config.toml
n_layer = 16
d_model = 320
n_head = 4
n_kv_head = 4
head_dim = 64
d_mlp = 640
vocab_size = 8192
activation = "gelu"
norm = "layernorm"
norm_place = "pre"
norm_eps = 1e-06
positions = "alibi"
qk_norm = false
attn_scale = 0.125
bias = "all"
tie_embeddings = true
parallel_block = false
init = "normal"
init_std_qkv = 0.0203
init_std_o = 0.00402
init_std_up = 0.0203
init_std_down = 0.00254
optimizer = "muon_variant"
lr = 0.00897
lr_mult_o = 2.0
lr_mult_down = 1.5
beta1 = 0.95
lr_head = 0.00573
grad_clip = 0.5
warmup_steps = 200
schedule = "wsd"
decay_fraction = 0.607
decay_shape = "linear"
final_lr_fraction = 0.0
batch_tokens = 32768
seq_len = 384
doc_mask = true
train_tokens = 296300000
steps = 9043
dataset = "wikipedia_en"
Each number is 128 + 24 x the weight over its row's rms, rounded and kept within 0 to 255. Layers, rows and columns count from 0. Numbers have three digits each. The size before them is the row's rms in percent of the matrix's.

# up: layer 10 MLP up, 640x320, rms 0.172, rows 521-602, columns 240-319
# down: layer 10 MLP down (transposed), 640x320, rms 0.2, rows 521-601, columns 240-319
up521 100:108100138137119097117111098093151116133173168152162090111098140146099125129123125122107101111160130105133076114111139099141122127093114165104119120149139146142138138139109131112127084136094126121093118149175097119118074137157152126132142099
down521 100:127134158133136142150144115140122134148100056118113168143127135150149138129095176093098102143095125133141153148110157116102100105154138100127171124116122128056136107164156133195142139169105094124082106097146134112091145120103140100088109094
up522 099:112103147103130200124145134095093161124132148120119128085109137112144147178143109119148136136122125143115138123152159156131077092126149107152141143171130079116133133134053093142147136129095130146146134133097110150097089093132139153141121122
down522 092:095106103156105132151118126151092132138140133129144128125161118130080126104133125080142181093127039156146122143158089129110131164134091144110104079125144107135097134181128139124125105120129129166122106108177123105144141151082146146148130139
up523 102:083126090149158104078117106166156129062134141093090140111089100119096131111132142121152132117144135122121128119148154138129172134123092128128126133103125173109132132160133149104161144105146135159176114064092118146114132124121127148140101143
down523 106:169122123067105126133118124106122153129144141128133127096135112136157139146114098139072145136144151132171132135107108137146147164098147147140116080129109130136129147111125094126129118106143104126118153104136109121154168119108135127125156142
up524 098:181157133105085088153150134132181132136132107095172131098159159114142104149119101093126093135153132146146170128128157100135114106151102150113127152133167117145120118154084140161114136106149089105160130164139103112140100112161148114123137148
down524 098:104109083098114108160125092105117153158088163160104146140170160129120140134117122126131130109164094123112109148147177144155085109106146086115097096118095127132128112106095116181083108101145117112151120098124158143143078140136156100125132126
up525 094:120146141103127110115183122151173143109131158117141109145161113111064164140128121166117097179099116094146125108126142136140170159146090108087125097156094137152114129137148165117141175157127122088127137116128150132117088111105099103152091143
down525 084:150123096163106117166086142105115115077134115129124159118136089142139071146135111106142150116178118107186091106106107137147160117142125133123099125106132136134137145135114109056134105133144120147134169091157133139076107102145132100125144105
up526 110:094115117134137086139129135074120072125170134145102148121123124139113136146128124105137085089120123114160151123125138137127111136093085114104177111128085111091109137143122141075122126151154158123148078122119148160140131094163109146163130119
down526 100:087165116148146105122101085096092145117135139136112088151140144133125146144151115141136176102093117081140094120167144155133128125110128162111135149141114137175135110089150142120104138160147101103077139106143116119119129103115109153165117149
up527 106:149113113152131100181130087105143159113139121163077129103161117114163117088119133132125110107159147133126121147097109126112112117138096095128104130122163084147120100109129137139106174112131094127171175165086125113111128122133115140096090124
down527 105:129119125109146135139118110113082098128148115091160146124146121146161122134130119113118100133137139157129137090117152154107168122143107102115124132136107198090114137118167141135111108137065150156116089112161097099116160121119116066152142128
up528 099:119110097118178117159124131164063097091092117129152167162143099107140141128143134123113100103102107186119115115109104134110111137107150100102114069099158133131105156067121131143141097098111181138114147127187126194127141163115137127123118139
down528 100:160146110163126150111101117106171155126127126121118125121135097128098139127100147138143109138119158151171121107158127121139111150196116091157110117108118105075147103165110112161091155151146097106147115136126114155110153129111132119168119088
up529 099:120158169124145100101107127120112101174115158074097159134145179117093158142146119137115142110124109101110071133159129145110137113153130141105108124098159103116135163148123105088167126096125078154171144128162134140121139138112163155104107157
down529 096:119109141118081147115124129124100088130109119089122106140153086105070155116131132128127136114095138163120141159164124155101141117136097130114116108127162177123122135169096118134137069141159124154138111130138132131052114130155120129143120158
up530 100:112126133105154116171103129093116168106140156146128130152157153131116112115140161093095128118136127130132127120108094153119112126127160162112157071131060119141139139142126137125094160108100132133111152134087094095121177151132119109120115147
down530 102:140084122146138140145092130107115142166145103096180154099127092162129151103130108120138108127112170122112112176143149148137165138114120113112089163112143168136126098128130102132109134154153149110123128144116130149122084120090112157111124114
up531 098:094134149140118087147131126139136118082103174143156152168084146139134144128150141149124099128104111144106120116123138064129098143124098093151120131128149146119142114119165123147161153108099122117098112098148124120137157100093139143094147109
down531 100:168142124121139110157098156111098177124103095109145140108132092143149128104143118144191115144144123127184155100146122155142112154120135102156100131107156109108121113112093111134126107140163135094135144087054129103142129131138114121079137148
up532 093:155112083117101113131122119169088137131159135115097114113100119147136151122118167144165154140122132099147132130111124150141141075121148086149141162097090127084133174120178134124129159103100094186157132123161126111125128061121099132128128098
down532 089:127174134112113144157109129122121094141158144115141161111167136119122158117137132110101150137145134142089139113188117125137100141135126115173142149132164126130155109120120152128117144151119112107142084105110098135125109123101175076160138172
up533 101:164116131143128125190122100118136100136130127154127130122116142157135152137132130088172117127093149117131094121131136120122136110077132122125164149098124172162135155080124123149166131090167128096129109135109100107134115148136168124143132148
down533 098:135159146130116150108106133124081172116133169120135117137083130167114096165159116115137130180107117127121115145097124142141136161132143141130174113144101132182109112140147149141119103148139098159156137100083136076145125135104151131136141108
up534 100:114135119166110139127115120095122133101111123071129157144173096117116079142076123133079113090132111176127140134148167100099109136096081131118097081137139131092126091155158115124154104133115112102126128171125167143126119153133139092173113131
down534 098:148129152068095105135162131129136116108150137131154130103126146131130089128102123158131126158132151120145188109145097148126194079083178085159101137115099140166119138108125123122135127113161154104144179092139134141098038165141151110154108174
up535 102:086120158116113145143117140107068134116155168135101162096095130141105138188133128102134089141157103113142126112145129153120148123157133152114122137140126080148152152113134153131142152116086096117143129097125150153122149146143118177121154144
down535 105:106124127164158125190129130156113152093141128120085128100152147130068124123139134141100124104109173085085144116140138165142111131146132127152108165110115175142136117074139157149129104120123138126125161151107118137141136138122166122135107126
up536 106:139165125102155143110128134099115172138154130120137114121120117134149132102112117150126149090179177135113098103097127120148093121159114132108090127154161087117123090124138180119171139111092131099144138148128116146096108143093113104129144127
down536 108:113179125087114137153144153131096117105134162132132095127154107148144103121098112141116140098150120096120115113135144125128115144145127156057148137090158095162128136138109116103115155112114113081120058101123124174090090154122090113167137156
up537 103:088146158124123087148100095120117152105076112107091135138137080101154149148146129165117117151151199104143115134142101128091142097129109094116122150081136103089123175126109152112162140139107123130145098132124136120121121116129171108095143128
down537 102:096128167138140174152133145116123127147090115096094110133133130071104079140155128141088126076105155124148119145177114125126120104109120092100117127071113104138107101092147122130124114141113147095133140186138132137157190137166157148155122120
up538 108:151119120151146136154154143126129118147125119122127067120153079101091182187140145131150155082094086091141124100119113115099133113128132059128124169154111170096121078135156121189164124083112116148107114126147135151175138097154168130130106112
down538 105:135143101113156094138119131144137131119154138159165148116162069124131124122084140122121105110097145083145151099126146071112143154099119152150102153137109125105162133135132103128192135123127112108140124136135118122183136140089149119113100109
up539 098:115128090111180150105117143104102127104134117134171129121131133155120078132111107155157126149141131108140149184123113096133145132097092114164091117138095143111118086130137125145170127130076088164191099126134130142178129081184190128095157179
down539 100:129136085124115112106117119124149143138148095097146144142127100116101116095096137100128138090071122130096187163127119187154170150097152152098128137158106139097132132130131148187117127157141100126057145074157128131139108089131145157140098115
up540 098:117113169086098133099133161119117100132115116149147137131123128134133105139120129132105142113048141135194160153084105089096149156097080111133150130101124124102151128140141143085129196118093183108137087142110139138134105145109104104129117153
down540 115:075104111106159122106128097102108087118151126128090140122140110109138076146140147125075107118154110119153116107132100138143141108139169116093112123106117129152107105111092155145162149102122136152170122120127149101114158124122116172189170102
up541 097:117170080140113174087130141126141152160102112167118129115107171162078124142151118101140148120168150174150116137125149130116112105099141146153118090144141126134103134105132171104107096130152097113133127107109148127164109114122150153146121132
down541 099:083124176146113172139118111172182142130135149174125144127128128177103124069146103107125075150135108109137108105093155136163144113130141146091121112164178113138135130125086144105182100108137108128125128132095164168089149158130127136130113096
up542 101:149124136104135131143144133139146139096108136181079141094114125114124108124096110135130157121140131130088131153143150123137115125109091121082143123107146111157131127112118209136136122134119100094136145161128106138111084128155153169120137100
down542 103:127114098093093097124127110088137113148099179097137161137105182163099178160124127140069085100129077105134109127185084099130112142148153099181096175105146133094133123154131112124152118133133125105132120142122138095132099107086180129119150091
up543 114:119114171120160105139151107147127140117130112129181088141127106105089110135146125136150094095145140092145158164133142163167148135122121129095132100139104162125117108171118160140126100146117200155135122135115098096136152132137113125095122123
down543 114:136110123119103123144181081111130194069156159177149081150093121125089138158167101129111140077125164109145160151152127151151126135117110131138129106107143138112107128145131160156102130107109143094100135108105112138142125096141118115093152113
up544 090:163082112163132139096130138151121159115117129080098112153103100121126100137109083152127130163166129155104125125122120127149104175170175118140076129157133154132137129135170122120154141147079161107129128151123088114113138130139110153124133157
down544 086:078095134086111133111124115122137126111144143140124137126141138123140124085076197118138118123130150116132102115105132121108149108143088138147110108134140123127178110106119110150121102113131111111092134144138136132137137089196134086178133109
up545 094:167115139131127128173107141087114181156087155119096144134132113157127105163166079112138147146141115096110130137122141152117145108171136111131113153127104146140101084130115166139109120135125114130102104148174134129119112138087166072131139125
down545 107:103159128123136154069136112132130070147137111104127109115101114098147130116139144150134132109139121137141139101133112133114126136071121088129124113117147140115102134115129120093138171124159146104133210168114119131154113105124105145124130122
up546 099:107158143086148098130108096156122119139126118140153133138167127120164114123145140134107112082122142111202138103125130129164105142093166091115135148106109150121058133120115158120092147163127132161085133133146094164158107119128096120125156135
down546 096:094109135129132157160121166097131111115114142182155154116145128130095127132160149167110145124105093101127127126133153136131100142105121118134147154095123096101104126107128160161142107128137147137171135142163131141120130153154113128090097130
up547 108:119121060180140125154119122102148123115192176127100142085117148159122105126109128171123117127137102083110108133097130172141154117138149143132144146127191145107105130114121103128160120149116125111127128116170107153113104145099121094156139162
down547 110:099126126143142135152152131109109104150133164142137157186085150156152151108131121153119094181137126143129090134155106112158052123134116126144141178122163125112113129150096153139104178091110156112120125122090126123139123130146105121141115089
up548 093:110140107142131128124129154138111152089121119111146153149080149153113109141124086145145111115129108158148091080119173086147163118142099127137119143087146153109094105121134142139140143146117099128143166166114102104101102127111119103111161118
down548 094:160109109133113100163124101118134146144108109138185138148142109087096085097131148152142074170152142143120122139134150142136110130110141114074150101199120104108122170153150108092086113120107140094127123124115118132122124168095133127127145151
up549 103:133132114140167152123143120118114123137124125146120102106181112073111122172172123119130134133157093181177113136143137140125134122128135156110120120135133131097082167101115100150159107076138160122144169151121163156101118125141120100071134135
down549 108:130173168138122137109125124109121116154143123108140116175187097110138160133190087114168148140138114097125161169142093130103100133144122142131132130088117147115088128149135139103136115098136134135133088122157142109114127110109116142156097153
up550 100:164133180099139145141157111123098138182142090131143139126155085101110138190133138148136127092133109097109104161157097127144160137129124148137118134076100129111137168130139157109119132112132087135144096092121112136105086179130097146116074127
down550 101:097097120079137128131112105098182112088141130105130106159127184130166145126130098117118120153108129129147108128111097132140132143124082098088125162128109107123104147145135114129110089146130151119134143151114152127125137093123111125120156121
up551 103:123102142130129123187176144163175136132150100140095116081146117094101162119130121149134109142097093172126128136140130150109124125118159125094143140128177117140147055160133178122111120118121121147145131154144125110116117113141085134122135083
down551 105:155172105110111118177135119156165112112133144140136157137145121116112135122081098109124117116126136145117140136141144137154134117144137163112114138144146102158119115084130175139145082099130172153172106134122110098117117163164151098139117129
up552 104:154093128142149106153125121099111104128154097097130164169110131119079112117144140163071130143068168141161156121168074105153112131109113168065136143114175142131151100070116142135122094148138118084161108121134132166130157143131146127106141109
down552 105:133167113097126116115115118140144107130157137128139144124190134124129123124084143139136124123127128147079115143150167131122155113083128150108133150109154154163137156094127107149163099124102152173116067114084144154094158118110158115135123140
up553 094:115096125108139094124087125159108140155133167121058103137130140162111175157140186164140148114148143132143124111121136111122115133115058104071142140111112109110123145132113156098136126106117160127161133103121110158170164119105118124129143099
down553 094:090130140149121121172130148138144149062107135111156147092140155150115083103123139121108137147121161125138117134100133162088125162149144132137106145110148130141112102104169137160142146148131108110165079143132134140120140149129108108107121108
up554 100:093119134135125148133103104104115166147184114133126077169148104089125122106100118158119163122092126154140160098114133141120159106090122152129133142090108098157113129153139169132126095139114109132126127152118137130086107122167134180111152128
down554 101:115124102150172133141164122135125085105159165177115157138098150169136096111100140124162084110142105097129091156164135080149151113138108136127179137104146126075145137135149119139133131146113135118145095107123095126143148117104120133107092106
up555 088:157186125121128162130136126158134151115141086138154163105103168099129118076148158134108107132113152097121125126107077133140118166177105123142092163122107110138162116159117103122146147153143125095175137098084176142146117109145125131120129099
down555 095:165115136142142108170124131094108176095149133123105148159128134146120098132146145128108156104159106174137145136103131101152131128156167097087062164124152181128118132129115124121135084129131174097162169131113099140145129091113107066125129100
up556 099:135129136142122100115148123154110096118113114164133125147127142152139123151117148161125108152126153118122152154138117132129106148117135142146083110124115149111124137076153134118103127088109148139132130110097105153092138116143136146145122180
down556 096:122117216119136114151124169163148130158127124130108113109149155158110121157078100131136107154134108177112081142160157138131134133137133117093119145135099139121133136093155146142111135126090095100141142092154147136116134139111142182137112127
up557 099:131135083131104129083132116086097147099098124154156120119167176155137142108111140102117093164146109094180095152117115103112147110138118146128177130084114098125176141165144123158161128130130138122149163156133102148153163154182131144109128129
down557 099:166138104129130168180145105139116148147129158142175155119152134093110132151130135141141124143156141120117164123129142145110156142155104061129106094118114142128104169082126122115100138128174114134150092108122143123091125139093090110099160120
up558 109:096079149187140109096134160116146084117184087109155146132103205139093129147149137131164138113174090137128160099146111150129093160118080138134102115135116137137156110128108172133153140110095136136139138123153116145156153159116118143126097119
down558 110:130115162115133117095086110149115148108166160166141076161117145143112183160136165123117145142151108162103161137134152165158124156129112134185129097154123089147129120146111133096132134112112124110110115159141107129147116090111087114119128093
up559 104:152122150141112128144118127123142128153123111094158131156142188121144137172153133114144139103136128133172126128152098122124146173134072089149088130168147165124136098101160160113138100131138077142095158110153159128110129088121138125136142084
down559 105:126134137106135068111115118158126156141161183138126156116124142122160117107116116134161140118120106132160146120185125148143168142138131131124163126121148144107128053157143118143131144131144154133107124090102110128157143189136146108119119108
up560 106:135159129129136160081115115138144120072142105142099126143139130118138098133174124098150177135082120112114145124149147070131160163138171140144108140134151143148120138137104151128118144115132119160124117176136096134113119177126164093058115106
down560 103:108153138122111156098110129101104152140108087121086085125114116120101136140120091106141148129136130109143105117167098136129155100155097109144112122143124133142132111108149137159189128113166096122141156096138121114126130107119110141137124131
up561 096:116135150124139123115146108123124115129149142150130126137101111144163148142118140147150129131108114088123115139130113110122109130157109150145143119124121086140132105147127087140105093133116109141086118136127132134125146123107140119120104152
down561 093:115187121136139113139115145168126106124128092131117142122161131099127101090117097095103130132087148145096174193125149126101152126107112111123145136144119133130149150095112133148105154169099126097116133104137136150149151106159148152155152100
up562 100:125167108116190107132097084130133110104165091152179157128149132128064115135135103123130127156110142134156187136145122093125099136109124126166170099129133149100184131122092140116129118135121122088157106077084140150125149133142105111103156144
down562 105:097124089132085126141176132059131120136163107116106109113129141162128146101107128129082113114134150115104155125121156108145149125165164108156131109158118145122119126151124075146140148107107114181099157119136177142112130124128122141145125144
up563 103:098067106097128125160086112101148122117148115142151109089127121137158097144157134116112156133151101084143108183141129123127155136116145103135098115141143129158094140134147134164114156156134129162124132146126111141137136136124179144127126150
down563 102:106088125170115120122183140116110122095134123129103182118076143114159102100116155124140164146129131121179119165140119085152134096095143132172084073084132149141095149130122119140113138156149126142140149128125140158110118113143154102107106120
up564 097:152130099123110173133154116146117108122119127111113148143115135150101130126171147128095149153140138125132129094108136172130178145135134136107141139124128117138093089086139108097170100126106162070123140109102146153140095138113159160145171138
down564 096:133120126136116110104093129116123144133124168134121142129119133125125154102125115144161161084110107135122129183115095129138091071117147102121117161144091113162177166174137190117115094140096088187140105109112119096123154078125141130097096137
up565 101:136141110118093088155160119128087117147142116087124127132120105116082122095138120130109180095092158151124168122153116126140139097168102145140119102101138143140168108150117115115146137059091122111143107134111116157120148170122142080107137120
down565 101:102099180131157086116117129139129110103162124116125126163168130125049125110151095132103133101156128114158126102121150132138140123126143081122106127163143094099134168173144152154121159148161104152167150158140127125138095122118117159095109118
up566 106:182124159130116124157140110108141117200133128150170143124155128084106156131115104153119170154162153123146143163114130146086129113104146131123134122152112082136144116133102127088152115112143120158147115132119133147116129140151078122126102112
down566 110:168091084135124150134188098131132129158135134147181103171093135130125122104110122147122116094116118104087124132124161145129094141104150110101121147134144127158141119164135128039125114131112120165097144103122117092102123137165117177096159128
up567 098:110190118129130089151132088160143132169095154168099138142161143103123156148120163141114111133116137131091140119113087157157149113113125123132120109136126106136144139165132105118103162145108096131131155084137106112070117146152110159132105149
down567 095:127134127145114148163139154117143098124147139138145163188108146132135180097096120142155124155150137129153156120105102091115131133111157132140142124141127129169120140113121085122110123098152157174134104125123089110101125129111137146134109088
up568 090:110076121152116126175096140114128134085127081122130131152130148121102132137137135110113142155103158165106089143138155138097100110099131142135098140138136167122111137121111151120107129129126112162162144118147113161134136083120116174122128117
down568 095:138127130126106191135151078137183127124118149154115140136151121106111133162108161139146112104150124147135151122135107143163094105165130115115114138142146074147092089132165122145135145133152120109097177109115101129123103109132113124128124159
up569 098:133111156119132115149139155119097109162151104140125140131156162124140094143107156167137149120091128137078114147130126136086131085093065114099138138114136106130154097100148130155130075131097143129120128124126119100117125180123124166186102138
down569 095:158147132138137114123101137122173144128124153134110084144118079105140082148163151100126149119116121112148171153119114126153117170145137140145148111114083092133115131134108136080111152141123158115114098119088142137152133109123146140130158119
up570 102:133112136136132124149101148133097157137118081134138099124153131148162106142128130101115125147138151151102078109150123109102112107127140163117110157122145134143084127130153146091122174100091097156149121154142105189130124123161124142107147106
down570 100:128168088115135094121099110085142097125137123122132097096148143091172131165174121129124140130139087158097136114071105149110126102151134123111098131128120139132142170122111137149142118093121161133163135176113173161132155131111111098140167112
up571 104:124102121115128127089099116133115146184152145141142113154133109144163130140131117152132140126107136166141134129138121140127144102119072091136115161077127152112113145068103118144134152154136094125173085113116151150133104111129147140105118121
down571 101:098136104154132151160100105130125109119152154117098093112129121132129131086132113097155112136118145138161154091129128146127126161122135154102113099112173129143126109125099155116111137088117138122115119118136087128128117096100156115118139123
up572 106:129130081167105126091109115118133104115153118111114142118154124119118140113169144103100137131118113119123147116106149127110123162136106081156119146159112131126109091066160095131103128110090110167149157123177156112097132094149139148075066114
down572 104:080108106085156115099097160109142184115109133115137158129131112144112120151159122137178109143095116115128128137160133115128126138169119096098149082165134161088108146143159110145095130143102153125142111126136140155125138152145120166085125078
up573 110:112114115163136135073114107104104128104145130100164103126133116170134093150185149126163132110128122119137098143157146124116132145094134152152083122157157085129118151123130130102103142157154095129144147087128135154117137140169145128123166113
down573 121:111117117181140116134120122155090143105108087127119119139099130095138095113127163124125124134114158168134167127168139100093151108126123166132105150120127121113119116121146129094140124127158155096123124143072128126088122150122114140118112127
up574 103:154152115122105102122148125150145141105142106125161110134133118100109125146111157130112097108167149142169140140126090128124142114097137093149133145105119137071114134131144145106143107106138128096183084152128133113098147100144120116141122144
down574 107:147142081119108106154120125106145135088120130130153086117117121132131139157155087128093096136174125150130111145123131109133090120138142139151111150112106097170178150134108126129179138124153140150140092122148135126142123114081156182121116139
up575 091:106135151172108154141144083131182135111143144119138108116136118131137108133146128132132150150122096134081169160114108115085167131104107115123125138127097091117134162143082140141131119141117096129143130120151140127097082105133128065138170128
down575 097:107159131144127147135140098088099116123146111118137130163091113131146090112167166120106134135123098127118149118117112118133103145147151134154109164106119125130148131199135141126144132113178130115137117131124112113146111152137151147115103107
up576 106:115123114169127147139144180136118103173164158133137076123137140115132128118130115126114103115133146124111139128136146108125116138109131087154123168157121134185153101148158152112178125075141123113108156158179100137085126099147085182095090072
down576 104:144141114128120136127116158132118124136134149113093119112082152114110157106096112168121112100164139121123122098126127146105110157098167138126137129123129128091107119136166144151138109115128159105118122148118113140140125147136112143113164096
up577 106:134150131127115133149156085141090191130122111147164118118129159093146137107105109075175147146090130105129118103116173144071135122118135129102134100157160116157140155136123172142156112090118139125163127122135099089146135144121111125115167088
down577 098:132107111172152118127156138116168122151178118128103115139124118165145121106151115131161088099119099099145102104156111116143121116147101115113115118063076164114159147135133154125135125130084090117140141133112151123089127093112111110130095131
up578 117:141160100150132105126100137129114169147163123106185112103171150172125102131149153110135115154138145095094103143165120130116135168103137105101118093089067104124148100101128132110111122136159135089143114176105139139177154131124134180160105114
down578 120:126118119120145123095123108121132151089155118112143134159128118148120098097117139142094147125103117099129095093115114123124149086111107161137125140135117133118135100128114117118141087106112127142151096106160126132160145091083171120177116112
up579 099:136121175082182112144124139115171113123158141143142101178108152149139059121089103122120118112166146104137116144079161087158181159142140096134162094150129125099127149135130126082178102122108099143120148160173116138128123142128156111107128146
down579 094:139135102076132123140153149120121085140127132128130114131134126147146130136157136116121112144121143153163162109184142126139126110133135119139140133145112124097145125107136123149133105129127126113143089146128152141128154119135130115106135131
up580 100:106126099098131137126107158103152114138100133115174109104157132102115088115115127148110130138171117108115152116114100144129080133120100122153113152121074136102128137151112150150118144105110148112141111101110145144148103152131110121140117136
down580 100:116113096105117138076121167081117121091139124137152107123139116135118156122127148179150114126133120166118107173131109169102087166118121127091143126158125122085110150103118083114116129104132104133122085108151161149123116191121152127131067120
up581 113:088146078138139115124124136169108175115129131108130133128152111128170082147080113115145135131125131144128127096098136116097135164137162109110119112150117153131073117098136173084166091136146132107121162141102172147131120135138128110120131093
down581 114:091129105110136097114122158181138115122098124104127150098109159132148141147146096113126117131153110161136113111098127109164145105109121110125116118134188131132120138048130149100136160120120159133098135108112158105144110106106130136116131110
up582 101:135133125097140129095150107147089104137167165078182131146129090134107111175103110129140086127159104120158153138107121107134148096177116089130103134168115108108139107158153174123149199114102114089199124155137098110126129150128151135134112093
down582 104:134154112090120106132137146114126128158126128104100130117135111098085150119146125102109128137100146168123126125116172144134137146104122151134147166149115113129097176140128114141146131103125127124140128109100110145137165107141116125186115129
up583 100:133126099102145108106106067102122097125132154125135133126177130165108129107188101121119142159111130147128149106134115129176141095136114126145151096120120129143108137150139113113139157150182141118141102125145163149110081093148135116144105108
down583 098:108146104155115123109136140112143137085152119124103131126110106077140120122124108150114141161176109112171186102147095126133143115110151105098149108133146163126145162111119179172142104129112063135107125119130125145102101156152121154126105161
up584 103:138158106143124133136116125125119164136078163148100112155078068146096125125139096112123121140111135135166166106162124150163158126138142123127117136112132168114130108156122132105151150134155076110150118130157133122119119111136120135147086115
down584 108:144133180151129167116149121096097106111139141120113175063167133104127144145134088163142132157145101165130089180082125129129155146169128116124103082100129114140140125186125120144141121132113114100143127149127115114146160144112141123166116099
up585 100:102140148133102133146103119105149118141151148120112104127100124124129159159118170123170122134132149114130194127130113157101117117120146131113163102117107099156099130142104182135141124162161113169118121121114149138109105124151099148130101148
down585 096:135121130115160119201156130112106125148099102107130131099081061106166141124163139099111143146145170143140166094150130138105113104105147147163108099140113107184101112136119145118086136096122127105085123129136110098145156090136132123145160104
up586 097:131102118152152153134120127121141141121121155143119136109091164151123101138143100173170125103166110108163125083100111119160120116165158161109173126167076107134110144121132112142106107132139103163146124134156143124135136123073126139140114115
down586 096:084144107151124137098137069108076126139150159124132121082126077148139093079104146151140157125122119163116127145145100164118147097116136123088123101121162152128101157107108135156134149101115128146125184136137150129086119129097100163132113130
up587 101:133096161130169132133127129097121129096170134118119131137075115163129104128181128132100138130145132112136127122079141133113151096145151186127132103124119152121093101095136149143114124106127126134077135175151119134135119124148119118157150137
down587 099:092140148123136100103156158078116137131115117128137130134173101126124141116075137089126099144131145150133150129144171107117130128144173097154108116174126120178113141133118138116097141122143122139174137119099149138174152105144128143125130090
up588 092:126076126148149140080149135113145095095158118128135128150145101124134133116103113126121102089079126155138140092128147124125124144141093130111116103082133154171131116139157154120154148150142107150114154107102152120122111143108139132078145145
down588 089:121163124101117127136087083119141148121134144123109128122109148172109155142167131134065146108130144064126141108113091120107158134145164126150137123102125120135129139113164108139154087165134155138086128146166131143107133114152121107126090163
up589 098:097163095130114108127119149149087151117096135125108114076092142143132065112136107120175132115087165153140148149155111130149103136116135095142108144082168137165118143150086155138131105090122118131105199097080136130117071119118107151167155138
down589 103:141133137083169131141105124184129145137137087115104106146178098125129141122122178090106104140127128094134124114114058107152138114112106088118159140134142114149124156111124117131093150161111158086147140145129115167116172108109137128195138132
up590 104:153131118096101136126072111109110115091169132146122120113119111146076155102106090147176164114081106149137121116113107133092138102134158153115145111145170125194141115110121165136109118152166099115133111111141149158111103130142156148153185116
down590 102:109145144148145112079129150180092147185122140119113123162130130105138139101134137146104118071116088111129108059118141172126103104136099148075109177148162132161119134103171135105125123107132141122124154121174133108131138099162144109146120110
up591 093:120144124162158142068139124133152146117115133121143156109142130113122123145117148158102123160125133122138123163157162142132154132104100160194139172125152095146096115122109112116104118153099129123097125150149093128081162152155146137116115136
down591 103:138126084093109112160132140121131127162104098113102147146126135139144107129153125104149111120148084135128118124170109123132145159140108141083140136093098102125147158162151149090104107148139129111138115118095102126169106152116116139116173127
up592 100:132107103151129152102125127131126125099158154117105157118095175153098094166108156133091141176107133072143097170129131089116138185094106106122169112161156039097136145150072146104114132149126085119133100092114104159125180134109129095155109146
down592 094:150118172155124158119142128163152108088119127137123113104150119108115099109110102123109135156147134187118119093122110144167080118111136119141121072176155175099112123144142120097102100134121160132130149137114103096168135165120134141144161168
up593 093:095141099120134146094104121104115103156162077148120100088061168082142124145130132133141112131121116124109124137150120144131109134151147165084125195153095130101187168137152117138100135130090107109142143131128104093163152107120120151137119099
down593 090:129102141121110089114143153107082124114148148123118147117152131160115137171118131091120164115117115150146123132108121167119116133121106150124118100117173096087102090088142127147161169107116121101122098137123171126132113185102120107076115113
up594 094:117160126145100120142128110123151146116142134129152124177104121143148126114130114119088172136153221127142105130142131126146137138112122105123150133089163122152078131119115172097081115073137130145114109132167122173108170109133112148136121142
down594 099:133123102125172081107097112166114156148118133129173124080127139097147099120165117160121135128137130119074115152102164123163138130151143163137097104140143133166148136108109125115097079080158122172127152155110095170131136144094120178138110123
up595 095:154124118132074132113115120139158162119157158140111121147116157130128156142121124043137162136138111149119153151090128135128085146100127140109162127111156126122132144113135110138106089113156149149158117161131145135143097168117138114200124105
down595 095:131077133125133140131147121111144151052087088117112139115154128144135149125107158087132162093105163137173127116113129122137163113131126146148113135148110090145106119134111133119149128133143116129109147181103111150138123134098190206112122154
up596 093:123151133155118156085164072110102178106162104113099144152101166120124103147130132112163091122123089134111113148129099106148144124157120154114120113119121097083082114138124100086113142138108142101148147151127136110176126143137147171148127139
down596 089:110150112092106132118165056138198134172144130106116110135154141124158122177109128122136145143116130117099188109136101133143116114072109111142132131177118130143176136138165133125110143091155125120148156146135128134144093141126147111102113105
up597 102:101159130151166163107129130105154116151152164108155148168125150117138099160128117086134197080097121177148117104091183145105140124141151141130123137123089130136130120103113161131145137162162119140119090144112127193129141158103137128099160114
down597 089:095103156113111130135173103151140125098175103140124122129131176123137123088128110137106118101137074145106135145093140139133154142142148161149117104088176132091110121175135138126129124118103077112142127124149088122118128159161132122078133134
up598 102:120122101096157120134135133135151131127125138168090143123110150097132119145152100119127136112161130112129142109158136120186108073134094084115088144132143092074154160134124087155098122148115123162176105169131118133140119138112150134134138106
down598 100:132135118149151105117103141137100089165119106131115110141151104122095141151130108135145160143130134150083119076113161162184132153144182146117122119089112118117127145110133080104116133137094096124176126117139182125102124123135148146106165141
up599 100:148098183122102095187135102131123170137096139165088113138188132116124153157148110134108152092136112115112097136130129125122103075143111139114128152114148135095122146103112145116137162083158111095135151128127116142151113209143140136153145109
down599 100:151174109095095139114144124124140125116128112119164133125096119137126120128160063122127127143119163169143124137122116142076145094143115119091070123073083126170136125167146115104120133119145103148141125159128084158102122161109149157123152128
up600 098:139136120139152173169120136109133155108124120145072144172109149150170138103168104140133150126125127109132125134162163156105161081106133136144086109077148118109122134110130190168123128133133140122102091150205136163133098071144130173136125132
down600 099:086130146119145085105088108143131131140136101111122169127158128109160141095143187121096118152113137146141112155118137122118105178121122129103102125147118100123145129135135134137169108078102119120119122140120055129107151092086146106127156115
up601 105:137111099167132120126144139154091123128151138190078117119200141201144098132133121053131117121145105093089159129091141109131123111163155115141131131131106106130111130126132125150133170096100107132150144129123158126180095180099125145101122126
down601 109:144163139133102129100157108145073113167166139098145141140112145153126132111115085128113148143166143109146147117088131100122125104119096112172138140089129162152136148173135085166130130140206150150091121142139145109176094080150099132118140136
up602 107:162072125094135141135101144142132132153137117144133088123171123123143120129096101160131111131183156121116107140147130086150085136137152124090048137140128107124164153141089173164109099082093151143099095158150114116148163148190178149174124138